Part of a small language model's weights.
Training: a variant of Adam for these matrices, 670M tokens, 5108 steps.
Each number is 500 + 40 x the weight over its row's rms, rounded and kept within 0 to 999. Layers, rows and columns count from 0. Numbers have three digits each. The size before them is the row's rms in percent of the matrix's.

# layer 5 attention query, 384x384, rms 0.0353, rows 34-63, columns 96-191
093:493555539480556492507493461552501477483412572528541554431477518558474486523584476514496544481498512506477491469458460516490473504586460552485475481461436554522465426595544523495544512521497455432485519462404468498494479490503520573487547429489481522526504495438543470506516458534449404583
098:499557494554548489522455508506524521497495456529551551462517525523481470549547436545507526502503479489479505448448429492528499485471503550576452501515509499518441529577550487522505465490545436393547473492466544516449522516557496533467533451521526468525511533463549486431443465495489523493
097:446507513529464474441449569505463476497495441469527534473463495481537486538525517566513493500515425470593612461455516498535536410542484537518521453485537450520457444465569493585455494518530507492476511496438545492465487553512565534508449462560569462507578478534512501464490522532499518464
102:525463482477519469564459493500539511495503507467446485525526521463472493451449508471493480553489511549442443583577536520406540535554503438485520523544510512465607507454416517398515484481427511586535514567565515499528444510520472453527487553462442535480466511526422469501476501505516528487
094:513485506501490487557482525467496458520537541451485519526496484481414498471412482445494457513494541511457468556552536450404521631506533411464473506529475532465510455445481509401477506464424506504488487550513452557477500445470519465500457588494474541492431466512476486514488513483496558521
099:497446483441565538462509607507447535508467487537497485451501511561525522497549513499505530438494491489556520501496486507598535435477524468536520542492505468502475510553505489581527546567537433482456500523450557499460541491496524544525462437524583439482521462427501512453445513479486527510
100:515477412578506495557513438449589493498484518488482500500496428559460518493550488473510510522447533444486471480549470421570428499396537532499483566550491533458543510534473482469502453459444497452486483443494473491510545541543472494455546502505508473544480479467489548525564514553572485527
108:499426562522499501513442451522547496498531504390507501543488481519489489444447516473496409497463493549459404517536587557458565506543499555496532472493489430454601436432491436438490517503410481544511604492519535515449492486513491492498471527482495510458468544504480523488547504485505535512
098:555489514446454474486475459513533563516514473454426516506495465481526485448457503495525473472473550546471406503553556527417519461522493501433504491504495475468583437400444467459482514588422513572498505497476454511552488466590488501493480533500474527453494505504471515542544531473467507484
097:461448554503487497500504455579508453462554509532530529484451533480526492506445500518435420456496481511524444479512519563479584525498505534475463489474434398496545461476551505533452542522458481549530544502496537490484428515472529540465514480465511524474496577445551437477500482434429519538
093:537554510535507503561525450499539519499465489481519492531536509506464475458540492436506590508452427462547504504534535429521407498421497487529455475490525589538494525511465555473525468481508460474527497466490561459481560451575512452422460519455483532498527474521497520526479513519560441461
095:423473463483527579470490480485429462576499490421555474458437534520472477514492529544415443467501571560557496408557493518467557532527468452513485501490511436466535492455545539485477559537473483492519526561473537535538517501420540455554504450525455501484431516508468449513454476476455560532
103:539534530444506509506535490442539590458505493476500505455590431497515562513503495456545548593493479465415511531425507419526482495525430510501488429518473559578506521445542507507518455457524547567520523520507497411521461482503423486500483512491490525476536426523463525543525499564554458523
097:541539475506509468445489477529535502447541567583482526488471487453435519519494494466469443490509524477467507504502483508495486471570522517525461563512541468494547472476478487457478477492491604505457410530519435415513485518511536480500552494521512537537444574549511427437443487507461439484
103:464530461529481505509576504491519393496525505534497554500496537479482484560521454486501543501463464497549542464463470431502443512522523519522512526535593509470468475518505564441470437489537553433488414459448448517416529518431537524494596503510439509504466517456508553470506546496474502455
105:477536478425472512526480517446539490482506524487482556510480508485437449506525482480490543538485485441558520464519530465519500591444446491491501565486504501464465466472484544491519508527521509480441515495423445569604500459415451503497578560561444474449474500485432542511470529510520489477
101:530514447460523430569518502523519451530522513463467534511495503537444554558503532519476500490488573484471581452542448457546444517419516510536458576509550501433501606521423531505474571493474483418460491428460427479545560485461486445560484485547504532536474499448459515521525512481494500535
101:518516517445489494376472548469523530497509539501445547488524544544498504532471490515553570484488486554470565509546560463389423541511425491496514482456561540490480435462517496478532441544583524455452495468485448544565512545536522482540505558466486480458494495483433463534527535530532497456
102:447481506562560403493489433543534552422473469585537519521498432456508525510514495478536451527452503515509515509510504544567534536598553502457529459474465474497511465566518524443476468459490519553536524587575515457397502547465519541456524506448573507494506545493522524469419509513496407510
101:526450463528553525485515490441519451494469426470464525555487437501454462482532540536472482480422525484581513478527494450505499485368399541530516494557575469544498514515512499538547492572556456467443511456524473503518459479491489428516568491579459538466497451492506455565561545544517429424
107:497500439548571500519519457620397464524466484516595448465466542531463558495484526567531434500562479497461539571528546554501507497543529457503526503483582484437561483596474470538498476475525556418522521514493522527541443571397494478572415531523518499546540440510484541473530484465467535474
100:494445475558472462514575487508508447471512506558488540520504493467535533528490505442490500530543519553496521484487461527491459506522577575502506545523534494519525575564519508475455490516523544520524522454510461469456463575505541517486515469472476535547459527446521480417459523461504502482
105:559468496471478512512515574440491541551491549432422492488518502518463538558497508510491477529483421534473467558480543483468391516517554500498454513475590525463451540420503475487505451534448520515500518559464527462476550408500444482523472548497497512504437517480438478505540514445508558565
100:484523453434517557512492572427546517533495631512450582515509513496541491533569502462502502554474510483461493515455569478477491497511557527516514511498543525528505519449505429526523474546458500533470491508508540476583486546551463450500483510489495537560491459496524558518524474503536456534
098:495474560523531520474511496503443472459420507439482516484450525546534522483464511510469505506484511554569523487514511449518459521432447526521552373538498437519467499500575479493515491549500465561552586425552471512478475552521508468427504512516520453540569497565565493505545505498581468467
105:481474394448441562520463590411586468502444430580386493571506494490489543578523513510451529487452523518519592484486509455452463430525517602487474498544578539507463490472540437510481445555578551539468419517493438518568459491570487456471509442536489502478523420450514485597556496480526478489
099:452482507458503520485515488461559591496544441504481450526532510562470501459515519521473518475486573460587461507530415468572470441465472450588462525470467501538497546453493551525496512456449493579545555506463525505494538500529484475515490548483486476461518529484472512549493491546553486522
104:433483588519470486432526443500463471385533458557482439446545481483510501555452448508458475531480497393496512513462456525493583599470529556490534556521487494465476471514504543494512488501540557492576545468521441432509489482474479521466555474474570563491495510530423476441469501545505434504
116:502500557411578483434502497503503482438561499530500543463452484528530428463559459489461491419515517513547470498551475486491540523548426492533519463435487461540466486399599537545573400504502542555499486525521478502523441516494484430461531501436493473538493520567492519510467493559451433490
111:461471505481462494505484487534408473485539478485540491447453426469537510454494445531520517487491475518564504477481392596491538551482541519437571505577456495504457438497521485490477547484541467477486478477497451468534479577571487522463512474484634531452576505538475474550456530499495465518
# layer 5 attention key, 384x384, rms 0.0352, rows 34-63, columns 96-191
089:496492572503466527456559452544495521514449456557547546510509480570515488505390518514561481492560466441537521574501540543495492540531460502509494455463491483497515496510544494464558549434475530499523536522593488475506517503502482511551436523495465478513528476467451461541502530539570578543
089:492477518445556563543491452502540488463513508470504535443566470565520559429467451620505547512480465475494464500532534499526466472500497462483495404487422464540442475484486596483552554459496480534457574547543494527474526493464449510531452575569528494483481535508545483491499498472543538500
082:459513478526588538541561524448568558496459504529540525506503424514441512429550392514479551468448476546444467461496457507512475502465538499520532548542527577527491583482475494477529491464507431475434560491437528502487504475406527492519534554513537517478539473501516558519544444532521563526
092:499502525557410494443436523521463472558508465512515472553457529430522459565517543456484411532508542548526591528442489551456523522477543480481488493474532493489556507579489427525459534555549580484540483420554473504531490523560544537479507428449479507482486523484456497491471495490492458508
081:465522483522478552445519537583404488535479466438447549520493493425488520561489560492493484525546509529545492528404537587487499528533519497518452454540534465480567454542510440513505506492529506560562503511547462520567456528543471491433473478510486507523463481483435445540493548529482437478
083:563475558474542527507500467471478510443463539507549502495560529535527474478500513539541517463506438415517532519485562514510498481525502514578524454556484492522498476526565523479493483491519466486484481550456470446459507527532520490472474534522519442523465501493507507458500523407498453489
121:521514467459542612548505491488542533531483514484496594473448512567500502426380491589488547474534502545477483500580531532501508495509478441531542514446456459473503531457498511502535495367506469463421482571509584506503486498492461487573475486551497444503483552501505518480464519484516534531
099:518464433524452487480527542512543482559517486460462489521419534467501515512486516475480497513533589530528523518509479546474450514477557500493464557537545466439510555496450477441431538453479503521506544484566513491540490464563464469448488466483512533455501489439413519505454553484488465486
085:493516491573478493499503511467547533556501480523492553548462479520539489497540502510454519530456570571548551521478480510548422543439568497502450520495560521456471560494449459477446520458504503528484526488585501553517501534550462501501449501446469530484469470480436505515491473531507506509
118:511433446587426470474496534514475423542544491451432437558478542478506468529504558465493518528507583547498583529510516512525469518459507446480523533465546469481526552516509456521464532599477562530514499489538499524537536514546528436491451416428465575492471534443471498513465492538533474505
126:491550569468538480538501477487466547479458441521515539459519497529560499447506440562493494456442492433476459489536456469552465474562450518477558493512473517578459519472517513508605448457534491463441480500442504468484526530452506550480520539567542486505490488520608550490506446516514535478
130:513490460525451560444482424528412497540476520450506463586516553487493484543464561428548445527572522484476480540468530509441550477509533452519406550496539465459597471473497414464467540490436525485518397530480446487496449488571478485469477448465502535487485513503490451510532567496439489494
140:538556511453458400521486437477473496441482509485549524427530514522490514451520434473482512538446484470530424539516432450491563523516470534450566458467436573560457498494532522525585499455530439462478503535471521473488535489456456553523594542544556463538559480532503528454539460521498505491
110:497533474527545501473482580516460464528537514463466471496524534419503489554511528536470460480561477539464521503514520506510487506474534506520523451555522428475524496521541459517392506565516518520515492485502589506522483492522520475494509470449469507545529481474576561494466510498513488516
092:565509536535448544504521502487435457474465494483536524497509538451525484512495521531509455471564447467422512521518537501501523507521462458526494508482474442459591443468565479475467481445453520551506499567523486511517487519481496469526445444540471464505476487482570511484476452505563586567
105:503515494472496453497423476519430508558514542403496519502412592501454546484488560455534420526555494567393496556481520422505504558557517459545470603402508509469562475477494411466448507502497523500454507519498524531479476536603487535531476493492446510546500520462451415503524536524480484544
094:465502476460552537544536489519529504554485487502501509497526537528504475491549525589445489520498478468432421585477547487480514504476501464553529518430519506436517452448494530538473416526495499505461466542437496508462506436496458534494381453527559509508502481523573482439536535441491447527
094:526551558550518531474535561484380556509523520546557490502420509429560528538548527503499462544412530496513528490464511482547512543563528507504506518504529562516518524453499525489462503440450446571487546456579531520527469503434510530531508472501521520546527540475557497533451488499573485532
102:541497522533538552532555524618506503526500451525467475488506472519451474457486568535500557470550563552523511481551502546531447468445551527400530467510477542492532571549516479495471535522573468504554516430543511475522561453465500507517462472528504504463488464453504513535453521461506539514
094:486484569498485501472414479499550599544476513524537458529551525560560523518495456545570494511478487500427480463552480538537491463524489507510528605398461489461535489455436435520534593464521515506479493558501510492442495490546485489521514508444502480548464434449437464454584445503444588508
103:487496493529602463481592519478433452522521504551456492445510487460573477460484445414455538537498502536481604522490524554494523479451475518527528455506551510533491562463585537480536554477484515483493515465546477468539457489509509518515433524488562458532572481495483601484433507558535452492
097:534506515587418499492591560514572466525457491496502543476572440487516497531562532558430537444512515417503539481536507482528510529430549476447545454573443476436480494506532471492515435559531486511489517489525490479494514462440489483550517389538519540431478535498628564546510526438595504471
103:529504464462455491548520471439483508522560501402505453505466509528463495501462512485519467454487526502545493537451462490543545577555481538543496515461528556514558441499544499478500418582427503520455505540544490474523498490458485524425497577520471509556475532588462478550475519492480538523
099:516579485489453420462499483427497490511497500563451528510470479542457555535500540542448507545508450498571416455478497489443591497506477591507544500545489530460505392515493495546477445492470451458533471591474531478489469546561498499501479519566504411548489529551458508563571507453467567485
094:499470501611516436513519484541560505497493458540547530481567452527441498497486460483564526516475499409498446505497525543423531467556547445405521521502511531496541550497489564534530522506414509524525489537522504531501531506506490486616488482484504466454481436493434505509513401532492501474
103:502519524475480413494424481497546508519441501529503522486469484562507506483523464567458481486517505493545417494461502433534557527520511525490512525523488513467484500506461533517464474446435447447541531552514486530466425542504516500600541504462502444537492506494521524465568502527556531551
097:465425466544443541526423525461604589498531455434524568419481490503447549435462456461542452557447459471459524571621426518476491512504442471477505471469490528514546526571488505482543469461469502484420493474438545497434513415470500513545540543573536536533499508470466409428514459488450508490
101:507544482576492446537591500518470490537528465410481467455504500422531446493465541482564561517499531472483519461528473468492510535489588489477511480484517437493510511545529546550448518603498464485479549497485549532485545417520509511542465461453523538529529474454564442534506515568516557511
108:541514452583476477472477520523470561487498480488482468499462527447413538560461561453538438572448505525580512458521455514473512451505555520500521540578478496499549506496486528512456501401547476551514487554448580523489478540496490500522575568458513465535494477535427532506474468506519504517
106:515439506519483536493515496578620501530451500507457491516542444528490469488536486460477535524484504526503514467460545465490473454533549559489522528559531452530499566493437545538449490576529483481472505506459464555456576479529512494513497437475516510487508532475518540543565457537496504461
# layer 5 attention value, 384x384, rms 0.0317, rows 0-42, columns 96-191
090:483541524449480491538537514445469447538463540595557511533503544555471491508505528573595529540492479523518510458486467499485509422480461520466467495540544530474542543444479511466478573460563514497468503515477517520492485531566482406527523514514525437490487541504512432493507442476571547448
090:477481498547473508496613452520512370479474513500460542501526423495519484503492500478467517475527517487544576514517489529544430558459513541491473502554505536519450528478557496484440463542544505520499457446558368442606459464502545549430526429539465539500472511495512485537482522448539465510
087:488510484570524478542477514486572510479536451480452552477480600425547477486446538522523510496422524588504562535440491474465569539531529466552540494547495541512471513457488525452488494512583465465496505508459542547529523535509510509474528516524478540504521532508471519358504537495498526553
094:445472487422463476445473481478457533482469508451464420484505563515529461506537510495469479508484498539466514477496473473508614478603470523485428458405459481481520391437569544478507534570524438491533454496447463527444408558517469538582464482515512502479492499459454502525432445541514554517
100:477495508533489492491522512435447500540566420399544429527515582514440510471470559422477432504486500491532450557459463488492523516572453533450456561505527445542504551408511535485531489429502545549410488596475526521433536478482508493453517527506500495530452544533524487494540575525396481498
098:535450523521530459513554455549514488544546536505474535514418539508555489541566477491484526445541501613507491477555489518550489544471529563486460515447532505522486518541454566486504403475519468479490469476455481503514520473497493445471488480482442451534476456523505550505510546574471490528
093:446551460517502496534481504505509509444437555501477575531458528522486547511505526516492511509477536448512370520577470505534516596500547502528539441513550476515538601464529472512491492412452438520408480470496493507530530493501475511554478506462564442526510515489553503443455560544514507557
096:490547544447504539522435490507500451448463468484504472507478459529518480536541493562498480537497434546539472481418544515437476531512562476462526452507567574475520429500506491490521467460519458461468539530466544454527486524519480455457481466472552470529578460513527539553533542436538499401
087:463491510456560535574502521507554510492534548514468446468493415483456542514523515479502489557495432444520543507542514487554505503463450546465534516458480495516456504419468457474527571543376429607479523547532549489576544460503520512549443513517585526533528534507512395547480502474488442493
089:513456503491468538546506476478535410495494505482529504487504501447485523474449497490463524541529422502483528509485457481488525445515491440473492533478498514525536490476453522493486480496561543540533539501448478503595534452489476495506448488464470485545471491478500533436501522371442465468
091:550498464518459443514478446525615512466552549409513501414502465501423472472451488451494510469471513494519439487507419531511501503527533573512461467487443490513525448445526518503471498489521474552502510546514430490436463482467515542498523450477500504564452489509527513463456552486452486435
107:454477477505529539511484467553468416524533425588563446482468533469501440493611480608504445456512477519437564510564505500469472554522487496482492545606611477504536478458492510524461474489545477472470522521474523488485436474532530517495462445510451489447505517494498458438508490472498510495
103:538496530537503560497503492451508468497471518487498469482532417498515546476555463518467435496524457496556455548565504531468450441451556542537513544532466524523414558617561527496487541492388452445459471561507488539550480467515419476469493518483502419496478530535506577565592471409537573482
100:517459494533507613532587499505464618488532542424504505506431537511508538489508502519516478572514439512440464480504505426483501557442514499527501530430463527492506473482465469465501558552459474480474509479494519466540535571530478450464511460548547481548512449486532560482569459534509457543
108:486441495513558487505518519487517439559475634443515508498487467480553543565613509573502431513504442558544489470448564492491495541481532516521549517464492485477504447592512515511479495542502497499503557417489547510553477517536560409451501427493454471557542464503515492588552510479533457503
106:485552519474522469478479493507543537472507523471544593466471439490442535421442516414435458491553544521567472452536462551509493441491501522528489473488455497537486502436477508458543440438419504489455516591510435444448498491470505510515468539513510446470471528446468517441434574499512569470
097:597515485453493426509497463477470502470488575522507479505528493443475511483593494420462531550430486482444518460421568395507439503527480582513451518506499495521485511495476523402469483462561543501536538495530426491502536533469426470487484486495451523494453515524427480526590498608493519507
104:449474524513433506483478510551430378530429544401524502549511426534554540521520501446483512544486503458437486620465499499472516543391533461481490538613478502459461522506476496499521530500510484446540517497499405442576472453483467514425577454536544524509491453511563478543468551448513524549
097:579551474478491484463509507502458553484489578514425517511495503515583498490497485441492481544493546493525531507499440490515542538475560595586469480493529455511435505415580493531466506512430459465461496483522421471457489467519438495430503515468519471501481487515458494529542458537481549549
102:519568491516519583517512517522628566477545377514523522535485567452486513475478477482490459494440464506511485478529465473492560440488559566515492491496511544560475561444503547477549535470548485537435512521500549535447570557530552514535482554515476477430458511522501463510429447569520469460
107:525496481445460530424520577461484484552507533491508437488458570437501572520505515388509542511525508510534556478483496473511573456449536521492532538422491511439469527483496513479498529458486515563490534417502490536538474513526429451497417489497513463498535503508425564481552505574418495554
090:496532505463549524443539515472447606518439484463571492525546588518552497506519460465517454484499466448549459416473554484524477499504515556505516468492478504475490454551483477488528532453535479529545499470497461467437445559524562506498467480481546457513514506456446544466506449535503514536
093:526410504464524434577404516491455536488474469515492438532466482450461485467484473446540513516495516474549496449477545547503514483529503554485500559473502507494472456497513497479483529504491461537511494558532529512511450506497434472436458495510499488487559492520549474529471489444417504503
102:504518473550503433531515500498485420511523552546444581455504444541473519505505489576494504433517520539475569492578473504550500499481448531520501510534464470531507567538417553456466447493530489484537401594505510473466554470507562500464482515494471503481483510519519539510433526424497494519
102:463545520502498492485398431490474472504542475480509471490534452594430521507413483513564467478507496481402462422460532504501507509490509477490501446437484450545529485527510503452571475521493565459520492539491475466425517459542490531606544482486454539500491479490429406437492427431500448441
090:515534476497482555466502496619471451477545536489489423526469526498514469478494500506476461552510464526480532532507500482514565538536519558515515484501531507511537538402506529512529456583474522543509487517499555475526567463465503536564527481506463531513541506576579462470530507513511544469
090:496464508541491576500596472548493416452499507530597539502537516581455521473497484541444429449516498543517588594559399492478473546517458488531533550532505505501468552501486475521489520493557501551456496482476467540460521508447515487523551494519457544467453546537512571473432539464502489510
096:492494473527545539456556524507535492475517437519465448452526490486507518472562495460470521508480517543490592572516447487537490551523519518503514478554508449489513522474554513578494461493605468495492503439506434512481512522456453490476518493459529524514493461489374517480483519553448545492
118:491484472467487540488562504500450499506439519449452479518497478532572529545558447508536514529510467484513502489467568478460565488501527481495575475475567490519485486610508463548490466534468439530539495453494551515548501557528468431500485473496485477469577385482461538592576483453512456559
091:450505515528519406543462528445506470464529584432517519446485548383469431487501553444444493478540513525486422521517489436551541549502441579513483582497519530463516451507518477503477489409442425487438500507485542545425434478487495494582473487526475548503477535569434517373445526469532485552
092:524508513498468446477479473552489545528523514441486542494497422476456503509498525433547507469518536492486467415525545537521497404554469494499491464503518490496491484482493469552491445460496498425493474446494463567502463487535460474370525492471512521395475533439434475555495515475424510464
109:592511476480572470505533503442573563474459524555478518514484437538415578440501477434522568538540518567544425457566440465512467509512491418529464511435442491509505545460521526423482500460396505512486476540507444450508433493464473517542497513488460516563494518499442547549545512537465571492
100:480466459527516544573500483495447577471559460528533514484498464464506554575486539529535518481504467494429446558496589458491478475505434531494529505476466488499548491547453475475491517536480460519519505468566519467485465477545513490504556531457543554504512442485498545427434419479454426573
091:536537493491454540489537470463482412546529532417509511547518517492505483454486496422551427478473449549499459456493477396477567527497515436511542463457503516516475443525434470494476552544429517562512469565548589534488436546476461498540447459458490536501547542497585561481512483468489461539
097:533464521515518580526546457566556502565526519455496610479531505571447502455526477504556515485510523490489432569531450532521409650535440463520527541448489493495537501468460473506514562483526521534498561553477471509518517478515501542510467531503504511457530459543484524497425493543449513459
099:532520549547544495444458578471445551475451433464478531483542483504544452486555516519502565471462484539551545450452550555538516466499543547481470402498535502528496527513587547486502434508548475520508455403478480501400566485556469413498532541482506461501446502472527492445542501472550561496
097:503515526571468463529541474546466456489504539473458461542522586571544546482533445460527546557488456466479461482478544430501549517497539587517580460497431522521435526549502480401485465497452520502467504483433506529615491547553562405460558487536525518615566557495493495602494567495553457529
102:431544492442531454518544442497538502518455500535502540523516495492439584478513529458457469575473506508493434508566520499485477503422486505524514538481545491473458512461495444474510483548462499525446523508494454438598544520536434471467491471537489512511467505408563521489471529450472497519
101:495484446494526541542495535429563559497498521540487470522490528453498488502430510508479559524467507521474518487537536453550484500443464551541534469513509534547501460479520438490528532532467512514451522514534572517512466516458475508501475564508515530540494470466489453501481467535514480499
098:455486482481496503440611497545496486543565501519487442531464479543543517510544502407502488469440489433456545489465546553539482507454541510521514488543506574531465549441522440522472565519452555545520465486463568462546439571528481442519537440478521481441580455489584569529476474515560453560
089:506435503544483567500546571535492498483408482507538467539509514578510482503516495514528454452515551516444427602560453573527575511550486486481483548479532518533486576480545490483517525455432444484547482488473489458480478508545486469534546494462518453456464535460475510495525475509538462506
093:543459516554439474490506443549423474483543427538497587486473514553442504481413497489475490498531558459556492502566460558480546548498443468511499527519520435527545523416494544550508481494505507515575529560515424449527468457508531501454472565519544488490493553526516476485509558506463499486
097:523514523540527580518551574429551484542542392544495519548550495479479499587505513612521535481456520527529545534473476514489469425489526523499512542548519531546454538536489460470534557506493544492548426445532525525489533448503512494558499506440485509460480575449481514521448457565597489482
# layer 5 attention output (transposed), 384x384, rms 0.0325, rows 0-41, columns 96-191
093:503486456501414459501490572396514460488491453565519517457462462458403548480570502516481595501458476487471532437513516503528514552482461504522526492466553483519451470472521521580455467490495479532511446483480500505457530460524485499472456547482477451369440474529466532541603470471458508440
090:487557495534574490452503487444536428469523492496502488494488449515553478483436500459505498531627487541498516501504515488471452481438463563534480469542527517481448506477537496561542517559590548475472479456544443478593476530433531518472528537505439489512524537498431511507445536512488455479
092:507457482513504468523555468475478501542564443442514515465421535456535467487502443566481486577392481521450522541437483475515512484470528518571510556531517503542498496512539487535483580479531525524499502469490497566518491521506493425566477476492541524499480449492491490490526502504511491495
092:440501498442491509490498515516481597485532488507516452511585458506487403534542474481473522488450491497547448463483450515555529464471536437534523526487450538567545380592537509495471490421464457542534525513495487496462492481496493472541551477529486538473524540426576463491558506484540449469
101:566601487508541512487528453453512584478488536457531502527456445496451481475508551503475456479466553508467437470470501545511515529508488535513495546493435497530492550408474457477590437483406422503484540563543496470514529487466465537470453530533532504439497559530500531529500485552507459509
100:484507550516441464444507478566530508558546493499506486494441565529525488513560488497443453474635504452509511523501531491528519557514572539502459479451460427541466541484419469498495512590507527468554565514476503491480570485465483491525504426495451463534502470499459429539411571571474534494
093:483541447504448494459494515539455524507484459483489527493425538515452525455494491480549543469583524499509483504448526488532520512503433498526539494423512492539467520447453539454486421546421586479502509473498422516566556440510513527443447487506529509560566481548505498476458519571427506527
092:526487508526472470498489501396498501498480444531581521513527532521563566548453484525465531507475498492576479511438483523429559474464526451525509495538596448467521466500508452484510463538489513435522470482508493455454447565573520523527484464529552414479491400446491516508501548438558487537
093:483476497465553585515483543500488479488540493549509402480552444533496477558530494494582496420505521543436528483528428455417539534498575578372450496588494472463481492538508574516473510458482514472451486506502528452458520514463523550467474457483484469562465526536540495449473508477501548563
093:545572507581532479546538504454492440477556472504537422606547480464513493570488522446527602495442449548485556476495454560460563523484522525436474474514541461444482497508528504556532557507533541453492484452506543492474443539499530545485457472559423499530465476449532503464463457423514489548
100:503522521531525486491556464511548538560528500490463462452593471499578521606565522526494484537476463580496479475442531486431515449546501499542448460526467530497533454556477527501497532506516477455503541510561539435431469554512502571534536559548548541510516444539522502540497487436560538524
104:489513548604542534559487455518551466486532491506522469449535478475473420598529536564453501552435553477475526471546531471446461524481471545546482518584555479543476519459480573498463527520539533502547418542543464424562483431532512489559506437499519479445509524512473457488465494509557542555
105:606516504563518436425449513504472470461479585536496479538529502530478560444586384461513534530475517530502450487508532556434436552488459500539465520456593539442490483502489493533553499486472508474472494472515554586471498553556468506517477523438500510439555510473519503533500478514476523407
100:423495510481550544534483522557507579473515443496466488515528471434513569500488432450577518493466492455458498530555582516563530527531543450418570443497500508462482471509540521529511472529467489494502554480471582493450547435434470590412403461503492503513435512454487500436509503452546538530
115:497508481419519515531424539515511477482494521529533580523476486498426532430449412505512518491474453519486461444583495576505510494530434491478482515501527441549544553480486478507505485480421472531509478511484521479574552377447516511413510562437521490424443592465467481460451506503526490510
110:527459549541508502470569479514477532502547467424524491463522501523501431525528458510447472509476539554500488558503450558449562500548539529447445525475490533524533466574544571492542460507447495475489566545561466498447420549539526527488472486557530501489510458500590501465561501477467519470
104:573472491487524399512467468553484517497424549507561501560420532544468536482462538482537482476475525479532480520496546515514471500552535521509484488440446557513456540479521522442519482490460410533467557556504470545501537475508503547503463487455512470533465526529475501443537572545431519528
106:500463470415491518500497527429429430513472533451441523518467477531510487434445438465477481479541531476537488549483487524486439424422509451557558572478468404472498443529580498450592489478470477463482539499467418511564475522440468469484484537494467543562459523456442502471527576479497501531
095:512501500440489529422446491470513449505523457527504505443441533481481497450505479480471463543510495521507486483498510486540509503526451481541510446447534512542495517452513468533520459498514556477465518483491537543501581546504433513407467513519435513547557500539450464530458487556500491468
101:492503459519477427463537513502560538496458453520450523501510494500459565458516556516458501533467526497456454430545470547509480465560506550511460559512517498540426535481506499476483532474463478514417461474497472466478525493558518524465505468438483498437471476448575495499437488489544505485
096:462475541474527482549459491442511514524466492486529538513488500530518508437485540486504508449576514532491437554485503504532456512561506443450486501406523488439486478507446513470548520463519481406454537453499547585445442460523477480549550551517467552486503516443490465574564545462501495505
088:423463462496473520510551441514525494494436538648536533498520455445536529570520455540574504478449486523508499506531508488561428553490494523509471503523520592444462436488441432494490432490533438479496432454478555444450485475503528469420454501479523518492522563516495547496461433524581492512
087:484454451484443470520477555478512537451540518577431463467574540456508493513477548485528473444548555500465508509561470456531518470525494510496454526518460451479541512587454495555539536515557540488429529496553491530433567520491520519498541475501465492451530461471505488500471515471433515518
101:455563468521472520511540492504478470524545430452545469532471454441594414550509541501468489452512473546462549588516442515425452476459460477462524510500521481490565501567478531498463530475489549514492488485509431524494479516483516534567529523500514515479545453494571513532472501448511545461
099:520502536529529532495489454513455462476491513470519500529569466424506464558553484521465497588476447486486529550473494509401467508523514453470538454503530451526546440532525512544461558456526580579517493497501506522436440573547475569500557488431548511509485489462520529522545485410549445520
090:419478525544534430556598460546502454477519532594577405538458453555558534596563492461471509481479508458522483515562431471391478450502515511446475549547594490487531452531533471481485555519518514477528542455446484493474463526444490503475575483517506505535486519506478522486516561495558452587
096:578523497554525489509521431470485535479505435421525428552538494555530436558481526534403480531479519469479569559508549530441481594553467474561601558493514533472453549539409540482567561523527537421528483517536527438505546509528477528671531530504488475528451505489516524568456483455492501481
091:469580520535545476465508461517489547464565477507461480486511517532466446445440525507549484533523492547420567575497489457464477554513507454546505490498499496441446506453501482499532489547524504544532569447479518479489460526481528472569567523521487475530503549517492519490501458485465512535
111:433479439538514550487464608468493473473390484522481501477484541445551496585572521517529580421535528485556522441510510442535517445516512530473534451503607511531450512472452503512442518510544513497471489416451500492488521479543444462426475537463501536486501480516444449560540503493448465487
099:427427423410496499482567524596496571483535488460488454449505521455526405443484499483482432509553435540457528484527467491498538476550515484493563498526507472558502465560474469534478455432411493559532549457532587560469527473569575488482531453516486507554494473517524518490477566521561578442
092:528585544515484501494424455562499539483559490467492536505540458414480539472443532482498493539429479511487553469458471495552468566489467465506450438479444544528560473462441503533482468469571436565470488552525463485534541450530530490540472510528542516476507526492525531519515420549504447467
111:500457511383487488481501547556479501527476526467502609495436524524455595484524486514524498558523480481577488423505474550583513413481452522510510525447440436521453511444549529478471477564503513550491415506449491502526485498484507403433507445430497461458455587433501506520530520555448450478
100:564445422549526596543438517482423491446530466465562480465478510530529528490546500546521506540511538487521501488421528393591409540509457482499517511526428520477484502512485452439543483488428514435487531533456541506466573500473484478445460535483552507499482477524482526478519486506456460542
091:432508556441464485584498452448433503460563479540525429539524502447501514495488472543498523471445496508601508514540434584521489528517554475458532491519564450472599471567498488443492540453509520471493453463546513523482452501445478577456525501552483526491433505457516456543514494441529415478
096:535543480554464543544550479483492454528475568487525518432404535530448522501482474559503480431587529499558458443490489499535506522527549510413454509498537527466467549419493547496463445521462471496545525569528546495478476475492515512507394425521519524524489503536459452462489511500504577594
098:504553496434461455449517583471480527469465549475518578495451542454449487447516530479516503467509500531439556470485530561535492478471437472499471520474484513517476499415522405517495521510506556509516581516476522504506535463523452448494501509535510535466471561564459544496543513554493434457
093:413451446505475503436553495464520489489448538592519474497494520562532495570526438505511518495514520455537466494480503484478459553523547541481526491414486553500464552548452503431524509491531512523511483391455456523414549525480511526548537476491483456562499503547464521552567517480568484549
102:464523516455515479495539458512462487457535540495517503481455457506468564536470421447541471479511530470479508464470503556464575555461474478455498513457493514551480530553502492527495479537513528464539459544477527495530492475444469584505495486519532533554475536462513448415532534489390429546
099:492412473470517532475488553597483466470501502459456493463460495459424482442459531526533449442523472485489502494492533471568560409560445488500474534483443451503458478507536456486471438507558540518456486538449448489470532485490490459452506540486511524472485511511506523558435528486375400513
100:471492459503533449486523530506509431492519484460491491473450474479520495547523535433542473432567566517457535548490476520486478464388469500511556536551537434565437547532475479479527524516537523518466456488480424533572488462444521455448488522478426496487554508490474535537499529524478454545
084:508531513492510533567527471449503527515449472457532536489506487489505579484518461553467495519505489488423548490540553483564509515483510527574458513525506492452436548438485455499504476499482502530550573531459562541455528488560531477436425489484499494445449483518489469532545488523536515531
097:468489523551459529487534454534489562453583499457504419473559454460580449565528512512498483545462485458517470421484506580451519511505471479489549466551480469455512438566440504513490550492543542478461578554525522383446479511473515540496510505539510445503446489495556502488523467453497489467